Weights of a small transformer language model.
Size: 12 layers, 7 heads of 32, MLP 896 GELU, vocabulary 512, 7.58M parameters.
Architecture: LayerNorm before each block, no biases in attention or MLP.
Training: a variant of SOAP for these matrices, 161M tokens, 4917 steps.
Each number is 128 + 24 x the weight over its row's rms, rounded and kept within 0 to 255. Layers, rows and columns count from 0. Numbers have three digits each. The size before them is the row's rms in percent of the matrix's.

# q: layer 6 attention query, 224x224, rms 0.16, rows 168-195, columns 112-223
# k: layer 6 attention key, 224x224, rms 0.156, rows 168-195, columns 112-223
# v: layer 6 attention value, 224x224, rms 0.163, rows 160-191, columns 112-223
# o: layer 6 attention output (transposed), 224x224, rms 0.141, rows 160-191, columns 112-223
q168 102:147128131128114177147128133158141137136133098136148204116089135108117135155086134128116175101101147129108134089120080079097157136092114139144131133158141129133111140134101138152136161163111186156106133131165137114124103127127139094136134111116121124132132129154188091109126098139111131167077127120102106090176186148108177163123142117124
k168 093:127133150137113078126125119129163099132195128158180172159142143145144128169150129119129137139103115136156090125153142086131123135077093102148125140107091132135099136130148154142162136164172123154110151106129154121195126131163145152131113140130133089101133136134143079116114139127158140111135083152118079097115077126103123140111116093161
q169 119:103154160109136104126133186133146119166108083121117138117126168100148108088108114138143122147148133137105087113120139093111120092125138161117123092190072133153149120125096143108123158115126121106119137155099142175119138143143112072115115146154124135120064155085101097146121111147143121176145115140133137179111155147083138149110138099167
k169 094:147130161115125105137129155113142144088135120113158103098111137121134131088117142132154159129184133128131107107147162112129157116157129116099121147190130101138142131131048109102096148142135137099163120140097083114108126110123132090108130153126111133149109100112135115092162169116114101114108112152144144160109135158086130141146147098161
q170 104:116103116125086095152123144147171096136129117152161148152137122134097109145139165077114146151138106063151113130111102082168161145114139129110161134164062105149140133111113131115099159151144128114137147125105131187088164123151109141124112134125115129097134158108134142129138153146186084159116135150108119169127134142091115094162153132131
k170 088:088104097144177152125141160114130105150166116127146142140114132111118104113127144150116098163090099141104153122108117119130143117180183114109110138140108121126183134131134101124124125122140081107133109151111129143166164141126126107150113116111161121080082152111118136167133167106149081151131072123183119160098113116154115150153145138114
q171 105:124125164126133118115100149165141141109105143183167133145085107127143114101126169136076078143152153110146185108127135172144119118145087160165156178115124123112110123113168103128130139109139148087083125115128127102120130130131127189114103108104101082152103117149092143138111067097135136128148169145150131107163132147187124099103120133143
k171 097:135155123071169117120121125134122137133120176117165136127115128136106132102120139136094143132159130131118116112098175158116119104116086090147125148123142137123169155099122117086136156098118131097161101085140102128109154147117092147115125130133121086163115112102159090104116095069149142147164171141129165137162147143131149108133128117069
q172 084:104166108177108133140115116133134112126129127091116131158122107107145129133123107101148127100133149124129133164110114146136123121144120149145098131166184127115159179136144119105128118105109117132140162126092158156131155147145133133100139111134128141107167125113127152140132094152112066118155129185096117153109124150122106090142079158094
k172 089:113085137108117071124121129172114115133157108116086123131099105095085094122129123103121102121135101100118145166159101129099163143124127131104150170175158149138115155097082108107141137157108083169097073137105109156136138133094133170142155143120085142177194112132116134161154119113094128126136134168104133119139131119102173142112121144118
q173 096:105128145121121093094146133122123141089159140114132140113137159135105122148121100143151153117130069113123129142100109137106118178092139098129080106161179081122166154125121089100119147073127108114140103135151116159167117135113117164107134112139156119150115179149138125137108104104152135107188185142142105135119126103157106125113123072128
k173 090:192108099145178092145094118130122098091178120106097140120138140139059107130104130157105085102149123121122142106140120147140127186126112086148108105127161164141145136073141098156091149113084130168129119133172147119167112112089133151135137163124146082118122150159157129130111108094137145137165139164157113118145110147110121149114120171105
q174 094:131111141147116144161118116116116127140160103131136110102155096165133089070181147103150104119142129119149090137089174137121127145109132101172113100130099158168120111078134134119169108118106145160121103122105149117143113106120151117093113161133168120120112142102098107123117189141139137158127093112117150169184150108146129144095117137109
k174 094:143150126108136110114138127096110131130132127135124105142128142127121100087121133124122135137125129112135115128125136147172133128149135103125090121128111176135117041163113154139122144131167179098078117115097163106136091124095104180146160116129158159128168162156163136140108088165181136110076118164108117140141124091125114148110117119096
q175 100:131100155129131145124114107163133123116126081130081145126144180130111152177113116099116163143105131140173119178166100107107169110131167111134155083141154109132111104171119137140120104144122130133134124161091128158104147133148176107103144153119113141132121110136160107154134127105139101142154126086120136113119146107118138169171124153096
k175 100:132102097119177174145139160151144123119089116077109135110120148131108148184142111098106133121128109109125089117121081106108111076120097118165120121123098107119105129086120163131144178141059128146124153103158155098170093133154108134109150117119111129119130163098137108139165126156106122151146113119121140087108127141156180134131111111152
q176 092:126086166131111103073098136126144148065162115067123135111121153144135098097119147120139152108096138093147106118090183103100125110164125109143191100129108133132133149138113132131134113140158117162128129095114128106132140133113162132119122155139110139168123092127098139132084094125158111140175144148087163128117139115102110120083110102093
k176 096:160123212073133089082132124146106158120125111144153135174146136108120149101125119144099165117140091104151132138123121102135179127133098112187173113148109074132142127098134073114141140146096142116164130127132135128150117141164114110133154157140104159165156152163113098149130123094126132133131148126127091102130131093142128114116102106127
q177 110:131128162140119134137130158121136109122085131132155161136108143131153162117137093132119134153152189155078131132150109091093130095114101106052148134146155123185071137149122158106149111154138155101172146156101104126104148147105103101137109177100133101160103060123162105095133128109125088133161113145148141094145118180103144170137189113118
k177 102:089140133133138114152105142132169116154136082157131173158098181118131116084152086121128174121104147129127119097086132118118108150105112097146162109137163093141084132118115161121088147161112156101144165128125147131164125124106151099163143122130179116160092119111149098141115116132135143142175136106103131119128143125134107144123116127125
q178 092:121103113107161145128112131105107145127136143087146068148174123145122130069109094149141130116159132154127130136113181163126133102117168123136110135141119146130148110125099110112113132126120112106104133122154079110127113102171115167136137141116122137169118110167074165131119107144154125121160137112127108121110111125132105128155116160117
k178 091:122167155099163148122109096145133144158120179106123120115130134120139127124128129126099179138116117079157127100112131139132133137124108124153136149133149144123123118100106103147132145181113103115149125127135069128137134137142132119118100144181107158131102135142122157135141153122146099061149166136152109138110114078134086141113122165117
q179 101:160152102143133118141155129087115126098123158093104114123158079154131119138154138120158114116176116095129078192146117140153130098152122103152082089094103163151128132155153109090157154132126116133082107129117151127092109135093162126155175106127158134135095180108145103181115148139136113105154092137142131102135138107132145145126107134149
k179 094:121146108105077140155111105109169123115144149123117112095123112140101104163121104147095045143141109149176133145142120144139122133184123113191117116098115149095082143121138099116122158151126107140136112160161157074127118151126110117119128098112097155121131135093161096173139135151061129131119124074131120172162139119136115101117103151157
q180 095:128119124091107100133115130100120130126147095117116136135126157156124137141136118136146102135126112105176116110133137123142161156124128122172126122057141145127127144146159121105164137077120120149110085136149160100137113130116084130096112107089132130130127174122106109135155140133131145129152138096133112107162137129099146123168141116127
k180 100:132135147100087130124184117132133113136065165090113121116113099154143094117106170124103143151134133120136158138145080122133127087122086087104115149112113155154114137114146134104179146091148138125129147107089115116081102179158135111108142119122101106173159140147147121130127098113101140129157157137153116116143117146082152137154108139167
q181 104:101168114125132117118143161130167143147104130162118152097147161156161131097087102124082125150136120170107131110117152170120136146131095141110141141111155143131098141128131136118126093171139128104107095155133107113132170146108137120126150142141173100119090100136109109119132115140105142110128116114147122123075147101142166141109135124152
k181 119:117141153141100129145130130140118141120092178114120116107128131106156145104165066109113153121159128157175137110153166128117059140115106154106171130122102161071074142160124138126153157122124153104126091129133101107119142093126144112137129144128146151126124105120113126118157138119138145159146137108140158153145147128101133139115084093150
q182 102:146154101109112092127123169096122119144141157130122130188120124109141144115145099139127137156143113102146135124121108129136101122151082084115092112106114128176157159119143150084119115101110119133141139105155102146189124132110082135115166162117147121126121106086162111139118118116070128101122146132120145150141112132093109113146161143086
k182 094:153133151058106091127122138118085161143117137129158131115150148164112122100085137150144142129147136095140153141151126071136128131178145126126114102164108139145113068114114140098103151111174090066162109107119145136087092144134114143145126135155115143105134117167105127138122105148154125105115106168103119149131094139106131155171135126164
q183 099:096162116151123110129162093143149147096138163143130180135135132121140104129129119124113118141134094109116173120142151142130128149107108105149129120188149101096166156136121119117149136145136122145147117149091158137133153156120187149116138140099125124112120158148150180112124103090147139122150142155146099081118123126122124168103072116096
k183 098:117114114138154147128120124142105119135131092144151173202143116129134147115132152149106118076068171157088098152125097135129079149115136133075116138145171156133107115168115100144123149129108140118118133148158148165104083103134151127107094165112140088140133130086149107143135132145161150130125152159124125063129125139113131102159116126104
q184 103:165120152090154140131125133118137160104135118127140150144083150125180129094122128130160118138094124112092133125126168126113154145130110142116158108149117101164116091166096166088139129141152143109129152188126123096133097140122102089136094125094097134132105133158151113162150098125158134149154125098082131107112112160085167146162127158116
k184 108:121171121124135127128104151154108126110151146117116141156129121156163125154133145101093157137182152120162096120118151109104140132112142142146113137130131104121140108133118117118149156148085143122149132105158093083135074141133106076159079107159132123132108112112162108167125069116111148121171154103080163113133136178094116152169114144119
q185 094:153145166133116127121094159118151167122077155161165155122108142168150129108134117115094181115167128141165120123106133114142141130113095128160138130124128127104133128126152161136165117092139138164145104078136160109105161123145100131130107083132162102107151085118120090090098131159128111126152076130091158135140134097155148111155094117147
k185 101:138184141100106125157118145096122121120105174147159137133130139134191138112120107131086181126092118122158124143104138109155107093106085122138145187148080148172122141150115136110125142165155121140167136105135108112126134125134150095183114128137177126179149118144116106144144116143151121118149109117108123127098137166107139130094127118151
q186 085:103124156106110123120125141139127118142146122128115139130142132182167093128097153096098171110113088104170117109117142130111099147116095146158158150099128130123126097126096118146149145141098097135111141118191093114131116124145138127096084118109075103108118146131097110159152108106101118099144138118083129109143137121114168119111086129143
k186 095:119140134104116129113078139165131118134145138133095157162131154171188096114149143113094153126130113082158125148141091148093094123125091124128156084113156131148080104103115140093183131128115124151128092144165076067126112146140139123137138126124111103155131097116156093123172103113105112093183091099089151128139138156136175125129122129123
q187 109:113118133126156182116154129144107115162079137128136149147122101132115136135124178095127133108096082132191120056078127113129115142107101148142117154107158122111121123138168134167130136145106145128149133138167136105093129150133139166084146118074118143107175080101124121071104123102122135127091081088101146095124114125119146120108101083169
k187 109:142140127135113142140182127178159093127128139177135128128107129142177116094127120155086147108098145140142139107138128133134094090150171134116153149082144102140152118108141155138148142120105142119089105115128138096148118129098165163177107112114119131108117191132153125125125131138120164142120134122103084125153145106172193143132109163092
q188 092:103144160125128138134115152129151151124088091102134131115118135124138121130140123099121166149109123091136161070092179099151116149103129136116119095127110125078142139125118121153134153117105138118084165139101143108148129109145093157130104126172141113126078102142100111130133106135128082157115144158107141164131143177117128148082163104141
k188 101:092114172094174141117146126135180115084129124131097120076159132149198127104103084136116119109132108135123120098112149171100142137134124146160083138094109069130126113122117126156113131114157131086135155139143088162111140094110133123119095145110122139123063134146151097119139095106149109114114129106138145123126154140174108064096142156123
q189 105:132131093125116109132143135125141126137090124150105195131098118099133108133123101160074144148097135136140096099117101112134124112177130097132114131134116144135090084101122148134097119121149115110134109104118108114132142120100143145167138130120184146114132108139133109096104128143117116123101085135099165127125177154144134078109124130133
k189 111:107150101157147123113194116122126105158098194137131148121116115146108117104145145162128136171113157159115119101099111132120132108142107145116106156080118096111102124124169154136125090129146150119102109133103162104100167151096115112147154117112137135117118136083148162123144131142124122112100166106166137111155112121145135130124146128119
q190 112:141107158137142176149143102105099117124141129141137134083106142169143123148126117142130126115152150112131111125110122144137109124092128117151123151108153155167101150114128135175100141111086132146114139109116132122171138111121068173132094146106100112134143159155157091103080114116130126175101135111093127152170165123138087081109163115126
k190 093:115127142126114124129144085144139111096134088123159145111095120161116164145076153104131117133100123139120139146114132113114178175061104147156112085123144142102130118133111135177118149128118155153120137185152115103149084128146112106116108152135114148125146170134139143146151100089132152102118151134111129115151133157142187151119114145072
q191 084:155110110157106175098132165114167129118066188150145168102118115115135147166118141096157147127132097118167161121153107119133123139083090098117104121106105124128133159167148166114120064119144158135129141119120147124122172135117126133128180138103136102113130112129141119121104144119047101138132113130123138132145142171150123103097111103130
k191 099:139167120169120171160191120140180126170113123131142164142101135144142114127153091137105175137121160118138147099125103119084128113144097132125103131086117127171106110155142157140094117094120107138102157110119134131101107130122150095122123161103124172080153124086150109098108110182107117126112115107120139106125144118112121119149202094164
v160 119:102082105169121124113144114086147107123158113088125193108146168133134137122142153164114119135135158126125115132108142074111140142156082165163126140138109129102160075099142146149159151157149121136145100111152162101134130112116156174112143094161136131071142104104152128137107129138104120131147142129110160128159130102125106078145097151128
o160 111:117140112109119114128114110133136159120092118161100101117104102096130109111138062125109121118113162159103122102133124154182133167062160150127141167114169117109125134133172165136131094151114118138136133146170141145128159101092107107112122119102144075117114141120124109096147128111125136084133103141128125133121156140133119125130116145121
v161 116:126136151129132124122115132109155176122161098072128113156122077105153112117143110121137123109171119179095151132156100111111143105138142159153095102120128107097113125105099143131148153083106130145162106097136165136154140184140133143109147102127127127124169200133107126099141122172131117135144149128118126114092128098110125143133145103122
o161 118:096122133121111118134114140169120151129117125128136113104167130131065139114123125109142146107097156152121088113162116133147129105180109132147153098118112156108137126111141107112102108131124081182118160117144160141125137130165117116133166159121110164134103147083123162099144172113132169126134121139142103098122137098095134129124160122119
v162 103:120125084135118138132138143146116164123063157124141093146132127125108122124114155139128146106103159111145117104146064123142120108104157123146102088144141167131130182159141093127166117117146108113161149112130096140132119156145079129123125150101122114151126106116135143101142158141129117125132094095107140134152128076138155097136192161133
o162 102:129149113127128153141134166124093136228104120149144164123139131121146142110143135130104149152154140143112133072143180123127115120130102137132090137114105075122156111120122121111133134158149148082113150108126116103123152100112100111145121129123203154134137101113137119137144090107124146173079101166149107152104121170150117077078124120133
v163 107:171137070106130120079156141107132122130146133124130131112121147109146144128136155140120110113121119135142133161127123096122157131086111110139138128104133130117149114153144087140170113132138089141138132135124144149094133151157096104135143084133125132121121149131119094046149112144152121158141117106139132162134132134144118063065118118134
o163 108:110176107123109122123118120153137128109128102114090132132128125126187139144107104116131104137120111107132109107113185179165100124169151162162116177124112145131115140123101140156096142154098142109107139127111141124164142146121170183095119111152127164129155116081112167153130125108132148120103106142123127142153159114141157146100064144115
v164 119:107109115120125126203134126122132099117081210188134136110112128146101152110104143130108116141168081135119126125146126146082129129139100148114133110132121138089132127078126132089132132158154130182108105135122146122146130153087124126115105157164150148124142111159140141115143135133131179131092055106139175121126144107128103137152131120094
o164 115:123133147140162128094164144095118170117113129096093117118168156145118106131115127175102105115138125109157149118141124116131105102144130111145099125154128170166140161124113154135116128092124090104118132175114125158174146104098110141116187146103118129136158121141111161108120104150106112153126124070111162122064125117142080136152126122152
v165 110:094107121120087132119137103145121162136124098114120139115136067107121146131113123097155162134140125158090180150133152101119152099141146104103153113139128139103096133135108094133151108157180106184179147117121125175110171120151137188117115119153139140134132130137132140109124131150111103146160125155096142159091137108141136087147183107124
o165 109:102145148115164146130139159107152143092083165151176112107148130108155148134146116108114133158119153116145076090100132151121181085164106134129097085072108139090161136132149127100118142103148151075093109126116072187127121123097114100143139098146167157119125148132125105123131136156103137107113130134167134111135148142124131146115140113166
v166 105:148158125080088145140122128148129185145125090063144115102111125127118101165118178171130123095131139139163154100088156071116128132140131152152110101151138095070166145099140143107110136115120142150143105124112131101083146154141154089130151154097161136126162112142138133101121144126132110191111159157126112154136170149144103097142123148107
o166 103:120121144150074121103107106140176117113156135161083149131136167139145142099175126121136147128088112129125100132163104131105086161124143138110129123127112139148134146129083158137096089152108094094139105179159170120162076135117151126126152153137120157132121138147158124119163141139128158116066114134132084106128072105120160154088149096161
v167 119:137100099113090133153143157155116134166129125132128100154115184131150147154157146087145111158132136135124155119135144087134137109110111188112160103100127149093180141142144093078142079154086161155150138103130150103123118168125130128123122122160166097111119101102133128084123170122187123150159114117141107167148121101144098115127109131130
o167 106:125148135143139142104163109103144129089097149124113172141113138070129112113086097129129084118101108135087137059146143151092103161174095151110125161133151140094164120143140130130127115116142131097117157138128149111118159131102126145113128147073097155088116148144120162096090139135101162096088151156125125132087119144133103126113116120140
v168 115:119139151118149103100153136108149099116162120125124133089151099102101145125146137116099197113124194100101094111130110113117133070131098135112105131146115138099148102187164084142138110116140118104155123152145112151100137104119159163131114121150136086118101126130106125114164099112097160099146104180117125127137168100158156143144141108102
o168 112:138118113161125130169121142183130139131094150133154120161136112164137154119095114064102146116118139150132158150079143174143116111127085145136109139107185135114118180165144135155140172165110134146116168101145070108111128103159095127163121098164140097135116120120120113127121094137119122083143113110136122126136146122151147152135122119172
v169 117:128121083120163151158145148120176067105116128144131102133161150130182155112149148158119170109158166175123055159125104136143104109145150119146163155102123132138130115163124117095145112092134090146100134109148108123179132109130082125107104125170147128118105085148125125117113142108135154140129154106152124120147136111129104119137137137131
o169 106:143134149126161155105136091128119162113141155167126161126163155149117111122117154136063125147106122145140160111122106115124123075105125145149124135151140152089144107096127146152115144157112150174167134139113115115077166194146144136133154168117127125154118109112123122105143122108134111139094133073119107120111128154145115164079134118110
v170 124:114129139093098155145141097109100104114104095127100167116096120100102113116128129112134158131183116125107170125155130106088146154148105130144096117124148101167122156119119190131159097136156143132163126133133135153116153160148141163115143117102159139179120139145124155090116133118108075144160117136179117104112140113135134122127123108104
o170 115:136109105156152114133169156175146154121151154141121098104158163142152094115108102140107144133179102118174115149147119157159120128155134111142145144130081098132137093113141117104072107120159104115096105123154110113142153100081098089106114138158117126117122125104083155126130152145123112097075151113128191151091144120154107059085140128151
v171 110:151139141127109127152180157079111137108123135125166115104147145121149177128162105126122103097195109137126137129121092129138120088083157103094151122091109157106124133118140148139140132125178110102117137158129146115160120161150135143053132134097127139128133155142142097123148133152106146137119151092070145116136113163104140132119133109106
o171 107:145114126103175171120131132161117142143132098106111145143129103105134115118132132126120116174118171112075106122163151127137140088104145114121098147099137149104116119082108107107141113137134116160082167113107114119135104104153113147167136095182148106142167109118116181139143137158109128114112143133141129128135116127176107126138144174106
v172 103:157136121143136089111118116148134117113141168112130120091139162118140113123079096172100128122138143105138095136119153115151100139108153123146104165143175147164131159109126173143119112149163108158116125146126148135139144132088100163161140127125121149092158083139111127103153114106154111152121116137101145113098121149126113094141111124132
o172 103:112118133086124081112117139176123165139124092118107160146132136117166096141138120115151118115127114102168193107115154160122103132118083095136136091134139125151110131123141123109169118101126130158133105144179127104150143138103170133102112102127099096119146128112150135144147100116115164107169132138104148098129139105122160105099103140158
v173 109:156070082148124164157147158136124111108119120156126123115106123133116157093138132126110111122142167127109122139152181147106175138147102105107124116066139143156166119131099130126154073173102107126158156140142145137090098115128105189153112151168147140133124079131162125110169141121141109119128091072156131128134141164119105145139115146086
o173 104:173113125136166098076146116118128159086110149132093139113081138111158137131135109181128112143106118109126115161160142123148149105142155143137152131155096107096118098140166103115143071088137179088087111119073131129137133127118118117140162128081137080146161155129089128114108112125118131109113161137106160153182117075173110121090143123124
v174 112:101120132148139130148129128100147157131102147129176151151179166155130141104172129102081138127106124099140151165132085177170147093118149103166108133145117147130168119124151135110148109144100125171135125099109134116150132150140091116121146136114124138115119132139135116097123146121118119116123156108136129080124110133135098117142113103105
o174 107:129081120125177117153165138136127100152124121182110154152087099121104156130109131165160168156150127117105124079172123100097103125135165141078123172123114088145120084123108137134075122121129151130097148172129097139151110122117123121151105160144127119134115114129176149082153120099109148123135118144120119123160156124141122135102150142100
v175 101:136160139177143140106169081142116173115079135084121141153120139120114153141114132131108116185112123126141099155137094173148123071150151110152157141151112117155154149138088111086145141148134147123135121147137118101137150141117128085127160074147105100132111148138088080141111126128101129121163149147141122128106151155096118124160119129132
o175 099:156081137120089138110110134122124127103151075132120127140141114123169153233110116147162102115080151142121131132121118133148111070160130110102099093107111124159130120121174150118106134132128184156115157137110160082089112119113182125102125102134100112142104108118150131173138165157105122124119097125113094121128156129178143150136150140146
v176 106:108142121162127120126114048148113144102090130112187124136178134174123132129086102088103158130097142110140135169137152163143166122114162089095157131138089162106095138141119105126155117124126107118113134112100153121166109144163143118151148122133147154158138129136129125133118129128129122157094093146126143088140096128076145113148157104165
o176 102:101119111085138096145144183120117143140140108181151149148104089129123137098153112145132135190145119105098106179087105087167134087181123148128122117149133139141130113083134146118099136128131130142162089148112093101083148123086101116143127158139175140105090113089143146145109129174145110174117139095162121170113116162147140135139122151094
v177 114:162129105086127111197132147160129122095144100131093128141111112129138121129117161123126112160145111137112096135164154098155111139123096083127149080151146153187120147120142132112116156120134138140113149181139145090161117134101168103132130128123131123124139109071089168114107152135105110152129159127133100148087164161159087086131109148120
o177 109:139107175104140128102151103126112106105162114099114162130122145116137079138121140127121146154111114129166162142132112176108124149119149122179125130107149135166151117139099107147138154158127134161158131124116145106123115165103160137106137162094124124139118154154160077155146169122120110155109134125103136099160135139126103110175185122087
v178 111:139160181141116130131101101115106128122112157120103139140174079122125120137121118121136105119115102130132144143132095115122154123127171150159109143141150130155117132126141128147120167135111150098137146100135130126135156155134179085112108101127133164131113169169115096127131136125119131087123140157159162100092116078139147101113147093137
o178 110:100124113131074119156162168152126112133119113093122092096133130170148148094150120137146161160182122133120144132118120141105140125135139128119132121135121096139129096089154173125148116163125086130134141123130127105123120100142119108118084135134121120160110142085111139163118126075135136124113146109127161157129164170118125164147173089138
v179 104:087148171088100158123172156133124113131136134118131101123118096134098168117130124155109148104155111137078107136140142114126132100119076109094114106107120107147102155134159082135140113107119152126172170117152132134098117096108128139152107148134185129101089152128090114155137148145132115147178142117122104069132135109125119089125137139125
o179 099:132106153164162185122130153157143135092172161128140115122116132129161097134143116125115158111148140098121105137127154106120118111093118109128126106122170115099100126155139100120130163122108140175085152105150093114196124100160094171120150137095168154125114131137148110131115138094121140071137140110112109119153131115174044114124177170128
v180 115:137142096119094132119122112127110126106127121139133100122147133107074101132148169104157149141184137139142153144141134093118097110104087139113130140133106167111174105145059135135119116117062111113156120159113093103127148155121103121135108108118124110133176147159119072122147140134130116156140106120167144146150128096146146115099126153182
o180 111:166120131115107110099113127089147111125161130128132107144188133142154147093125107151095135126142105122155118134139144187147102145148112107099134115088122123118191131107162070097156119120153112142141133133110154088107142133162160179126151159130136126156105119131120157142095088132150162098116154115110104152124122127158118097111106100082
v181 140:158113167086111136122113130141077142127143174127138107109090066131129140143090159114109112114174114151108116123117155053138097174127133159144142160147108133148110157121096131140059129128119144126128123142152122127096126124089143070163114139133104156157125118093143165157177149125140119152137105145119152145158101119101148115127180111111
o181 131:109139127118123096109113164121129181105129144090135140134145186156136113117152134148126111132144098094147122152139114122120146165137105077117144099133110134131166126151096125123171171073083076116145139113124115139150111177113074099107177142149163158080127176152117098166098106127152156143182153124133107102095106092084117165201111134190
v182 100:136115143163095170160133120058198183117083091144126112112154092149100110120123139109131095128141111134154122138124103142117089125109121137118115127148124198117102123118150077115126152089118153130158083149090113124173090137128114153150145142144144108135105139107125091133125133103125133151155135093136083127118105116164160163131146131137
o182 102:111097142122134132116135130164161107147138147135172162105180104116101137151151149128120092136108101129128138124107096147133152161118108108159151114118136114144160159132149075125133159148101104143088129139139118120117109122137106159157144155140106129124154188214132117111092125126120120157080119140135085142123131130135093132135120122110
v183 106:169098134092116111098155111143125162125146082147165107111111151129104129140132152152094126143156122089129178130149103121138125123162101126107162131111148146141107151160131131130140107145177109138132135160112146160097121129170136166134125139159139088121138096150127112106097127116145125151106099101122097170074115114120143104148143121166
o183 101:139129068118085120155126095113139080149116147149127162143140086187088102135146142120152117088110100117157129115131159153146142153128147075118100099102118151100137091128154120140120121130127157100131114129156121098137121120051117151151141101120160121096135155152135138154153090136109105124124117137150120138144151087127108105084087130104
v184 115:131089093149134084123109130118137108122158110144119084142133147113135169169114122153185170117150109117160167106101143141129127133097106101095158098102131145116121134143157119106174129118077127164129125098175101148144154109112139157130132091110141144148145135117125137148137114104130191127131116142103152127143114073101131178104119125158
o184 110:105151088151160144128144153130150102131104165093151146132100105124112118062111150103106100096154134132117153147139114152154162127125098205102126144161144169120115150121130116138164150127137125125153120121089113137084141155152166133098138112130140159135132060105127156086181137161119097115131169148171145120174146126089110150146137134154
v185 115:167136083131143126134109123153130118098122118138102136127102096093146087131133158122124120113178143158146117132152142127095125116178130111139144127123129106110133157127076137161117127165112130112144148138130166172139147140113150136138102152173092140157130131164129161116146135113145145126109069112149131165161166102120104130124128163144
o185 108:131109168135125073097112100110151197133115158120094092107118136130119144102127091152113106107104090114163123124119113193114128139150136139156122118129092113126142151104143153127150131136152121117119093127093128106157154119176155103149156127149127196134157127133130123105147119140122130153123124120151101140077117116147124163126105127139
v186 108:149172162191104133131083123131131143129135139142158140146122169112143135122145114109170147137123088126114114140139137149098160109127135098139112105138127088123144129130124118151126149129119173077133100089113132059103139130169127115080161116098132121150134166106159144158097140114122091110095089108129165106121115109130138128133137143127
o186 110:095129104145126134155139172081078127164111134126097070164112131103140155090132126156127150134120125139118112149116092123099122144152116125112153153128097147148147091083157189091115101156138081120134115136152130144106153156143112123205090190127086151138124086104111153090166114148123115110183154125120106144139108155159099108167128131088
v187 106:092127080084127117147101115123143168124093083116134120148144115111118116107149145147115141116111089116126161121089110138146160169100128117116144126110121151133121165171152116159130093148169140067110116174144134163155111139151118153130131143168116107133159126143124068125124092112132112148119183124110151165102152159118160122105131108085
o187 104:135136138107104158136140158130115141139107153133136106119147098158107157116116131152141101170138098168146141146141141169109127125135128126136154160105170108135117100154111118164102144143133185143115105139095117123103139121143190163128127141139126154132132142184163146152109129130109126154127154134135106104130136098133130095105135160151
v188 107:135114140114140141135148123132127141117130100152129134136117145126126105112138153199164123129144137104140142087102086152126151141144171079115107134095126138196100123115112102123123126112150140113121159133098099149132150135058099122142105131156091121063123124115160143125118122109136119208119055077143116108095100116141120142128149151131
o188 101:109127100122173104114167135120141139142159183102101144128118103140124137166112160117105110173121088128137143101148096115098125153115127132138090107127149069127112121142114096094091096138131123137149118099147117162130155145091177163138134117110157150115128117117110124155127133158098115109124145110099094125113159147155156099149120103140
v189 120:117078128082154103154160094127100141128155146128093151113150157164139083161141128128156131118114119178126111162099145089113178149127141175180118145147153115121151103125136101149126142112132140111119128100131082171121158127115118117133142120076140118144146165143158095075121117127134127148117094143088143136115137046114092112137191131152
o189 120:114128162110131162101132144143149114111159159121122126105165161110154140140090109167105111169184121126138134097146144146090104161100089100133127108096084156131110147138119093155114170097139091138111143113148158147131145156151136143105089145107142101126104109131110129145128130147173146121146105116197105117139145153158117125128169118153
v190 103:151137133130151116137120089126128074136145129128136148148140101100088153111140118078137110151134145137182159099166087086163139148118166126146129123138161151090078139147137130114157121140108100078076154100118140167098114144157119139125110154119134120097160120102104129166159146117193198150138120109122075116145100144141121132125122111148
o190 098:107127113167139113103166153123127090122101123131171135140124127124113100121123129172118135130104116102117169115117129122120123135124132126112121142093108130072142146095102136182110126123136119165159134091128081169137135140105123210134153157149116138143150105162142194116106121150155095180086153139124136147138156133128129129096117113154
v191 108:148133117091140128114131136087147158118113125108118146110105179105128131149167104100136121090095081119135154149129121099117118140108129105123122099144123132085111158128115171146116128146078145129124144141124108084133137164126170106125189111135162153143120138156110152150137095129154128188126180143103167097083122159113129117159152106107
o191 111:107113145140101095138095152152139123098166058133093118136171147093107114096103091150186120122129090151098137127066177135177108149107141143117168144131155118133149150146094090121062104114131122140130141176096163179120112125127129104084133126138113111139087148137106096136103167127127152118107126146147140164123091088126087100098119159105
q192 101:150107133101137137130110109147114196109117147143130115095124128161178132110182137139108179131113139098204124105105141151104117114128120142185150133099132100116083121126145136134162112130133157158124075100134106101175143119137170166115122120125122124179127114115130129143128114120110156148131115069109151128149128143141150105110143136119
k192 101:140117169097122095107109116115127138108101129140133128136125126113164159121152118138077168126130109125147162126113142099127118122120107099100156132116097135151120120177156128095164124109165146167162088120129114140128120163122137120156104122096109116144140138116145129113108116134115195141153148124141122122151128134126136057122135113114
q193 131:120131113154144172123138120134128146116087127148119168148136133106139116161081118099078110101133185106118157109097131165119095157114088119128106164140182142124126143110130139154097119125127134107097160161133109112158138114127085115120118126141100106138139095128100158108130124125111148094176153118139130085126167135193116087120142150141
k193 090:100126135137152153173100161121083147115156126160141099052106128133102120091123097127123117089159126187088135133135159159145051154085100157130117139122148126088125135116151109132097137126113144179138098122156137155140158141147136120111111130134145105155120130141108153155130147136129115122091115138113183137158142154117130082124143100146
q194 086:131116125102156191142142113098141175111143132129112120134118140159103162159146128083146175109143128101140146108161152127180144151150105127155087092133072157189151104118145158127159134121126144150118139126149153127103093129149129142117125137132143149129120092148134121138138129112111104145140158089115122146103155165126150134136168130126
k194 101:138146117105137103183179117135156110174126087125134127168135174133124131130147154164101163105100099083152117127132154075192085118109122116104074121146106117131136083084103116154099195098123127157122152147103123107180111106146114133197128160104158137104157144139161097131129186121112144140117146137098119160163137140124113107122163128151
q195 076:143110108089168153161124102132138167155125118117140121101141098161146133110086112164097142107152119166182134101126178171173144119130141130192123144079110115135140116128126146151161118120114157142132165096161091077149135109148146157113125140115138126127144141176146109126119095109127142125101125121079136138130155139118117134143094152118
k195 092:106143099133150169139105124114112122186151174103120126141180089149147111096110072126096171096140110142140149129116141152085133117137120123120132144124142144166111108138100155114169155174097104153118153101185071098125121095152125132174109136148077107112146095130106141096158108143105098074113127129081132127108142113139136140124083164098